From a checkpoint of a small transformer trained on Wikipedia.
Architecture: RMSNorm before each block, rotary positions, no biases in attention or MLP, tied embeddings.
Training: a variant of Adam for these matrices, 5745 steps.
Each number is 128 + 32 x the weight over the matrix's rms, rounded and kept within 0 to 255. Layers, rows and columns count from 0.

# layer 2 MLP down, 128x320, rms 0.0472, rows 116-127, columns 0-79
[[118 164 110 126 119 126  65 150 167  97 207 103 105  97 126 149  89  60 105 126  82 115 149 113 153 145 123  88 115 104 122 112  97 125 136 142 171 128 152 116 158 155 114  65 118 145  91  93 109  89 161 101 151 184 113 117 189 127 161 131 114 153 152  89 144  96 141 124 105 176 159 118  59 142 109 158 122 146 130 127]
 [158 112 102 137 117 115 173 117  95 107 125  74 153 145 169  96 132 145 138 112  47 151 131 148  92  92 149 145 122 137  82  97 102 162 167 146 121 125  90 134 141 163 106 113 132 164  75 190  85 136  82 106 118 111 118 124 143 106 111 106 114 111 142  76 122 118 122 138 116 193 152 150 139 136 113 123 107 166 191 123]
 [102 137 123 121 176  96  94 151  95 122 136 138 105 127 133 118 191 126 122  96 160 135 138 158 109 192  80 138 142  83 125 130 106  76 169  98  86 131 123 146 151 127 182 138 108 107  83 130 145 186 111 128 111 126 125 128 145 105 133 170 192 126 125 189  65 137 126  97 104  95 107 117 193 116 154 133 132 119 116 153]
 [151  93 114 123 131 110 110 158 161 151 158 143 138 123  80 106 145 128 145 105 142 172 125 140 144  67  79 106 201 140 105 152 102 113  81 131 124  74 180 120 123 131 131 145 120  66 119 114 118 140 100 138 158 143 129 137 172 103 131 149 152  91 116 102 103  60 148 118 106 118 161 137 139 181 143 107 149 117 122 160]
 [ 89 113 132  95 113 122 155 150 144 113 143 164  78 108 122 108 120 176 226 177  93 130 170  62 195 175 190 132 140 125 156 125 138 101 179 152 114 183 144 106 165  96 158  77  94 179 117 113 116 166 163 134 154 142 176 106 136 172 152 135 174 159 139 111 113 195  80 127 111  68 152 111 108 132 171 149 131 157  81 113]
 [147 107 118 162 120 117 169 117 101  97 136 156 119 205  97 148 139 142 115 170 150 156 189 122  86 140 145 140  97 160  88 156 173 136 104 150  64 147  86 147  70  66 164 163 144 137 149 121 153 179 116 126 141  97 185 132 154 128 101 135 121 106 134 142 122 127 123  75 142  97 191 135 123 148 121  82 163 112 171 150]
 [176 127 151 132  56 170 147 149 122 145 127 142 124  99 112 162 166 119 126  82 108 125  55 133 137 139 110 100 113  95 151 122 144 106 135 168 115 176 190  83 147 100 106 149 176 171 141  70 119 112 140 136 117 139 144 197 159 134 135  96 124 147  73  93  77  64 179 174 116 156 138 169 108 141  95  86 144 126 153 130]
 [ 90 125  55  74 159 110  83 124  70  99 115 123 105  83 159 143 111 172 108 110 146 160  83  90 122 161 145 185 113 165 120 158 153  69 138 109 110 141 132 162 116  82  97 108  82 117 158 181 128 120 174 141 141 105 191 112 125 187 192  87  99 116 138  77 234 132 151 127 146 136 166 121 123 143 116  88 179  92 148 145]
 [107  53 120 150  85 102 135  88 150 141 102 104 178 107 131 146 115  85 107 112 133 114 172 142 137  93  68 194  94  97 150 134  74 137 129  82 122 111 142 145 122 133  74  72 186 165 109 122 136 162 117 155 100  99 127 157 103  82 116 156 110  97 154  70 106 118 162 154 112 117 144 113 173 130  82  83 144 153  83 124]
 [129 157 157 126  90  95 118  66 171 156 147 104 127 135  49 166 159 163 126 119 116 176 176 142 155  91 133 148  34  88 153 105 137 176  79 112 112 155  89 108 112  84 156 154 131 125  68 140 115 118 170 127 165 123 166 115 138 165 167 137 101 110 114  88 187  91 103 121 146 158 165 180 182 125 187 103 138 102 187 116]
 [165 153 154 155  97 162 126 135 163 115 143 120 140 140 130 145 173 100 167 156  96 112 192 130 154 155 124 139  74  79 152 100 137 163 103 137 139 117 107  99  63 109 131 168 119 172 149 163 180 116 104  55 143  95 119 161 160 103  91 142 160 184 150 155 140  78  53 139 185 121 171 123  92 140 126 107 102 136 142  78]
 [ 82 102 146 132 228 124 113 109 137 181  96 100 147 144 119 121 131 147  60 153 159 107 141 112 156 144 128 128 167 148 122 101 119  74 141 128 202 119 139 139  76 116 164 114  92 126 153  88 132 102 134 147 156 134 109 105 131 157 122 166 129 121  85 133 115 107 146 159 127  81 125 125 109 123 116  88 125 153  99 172]]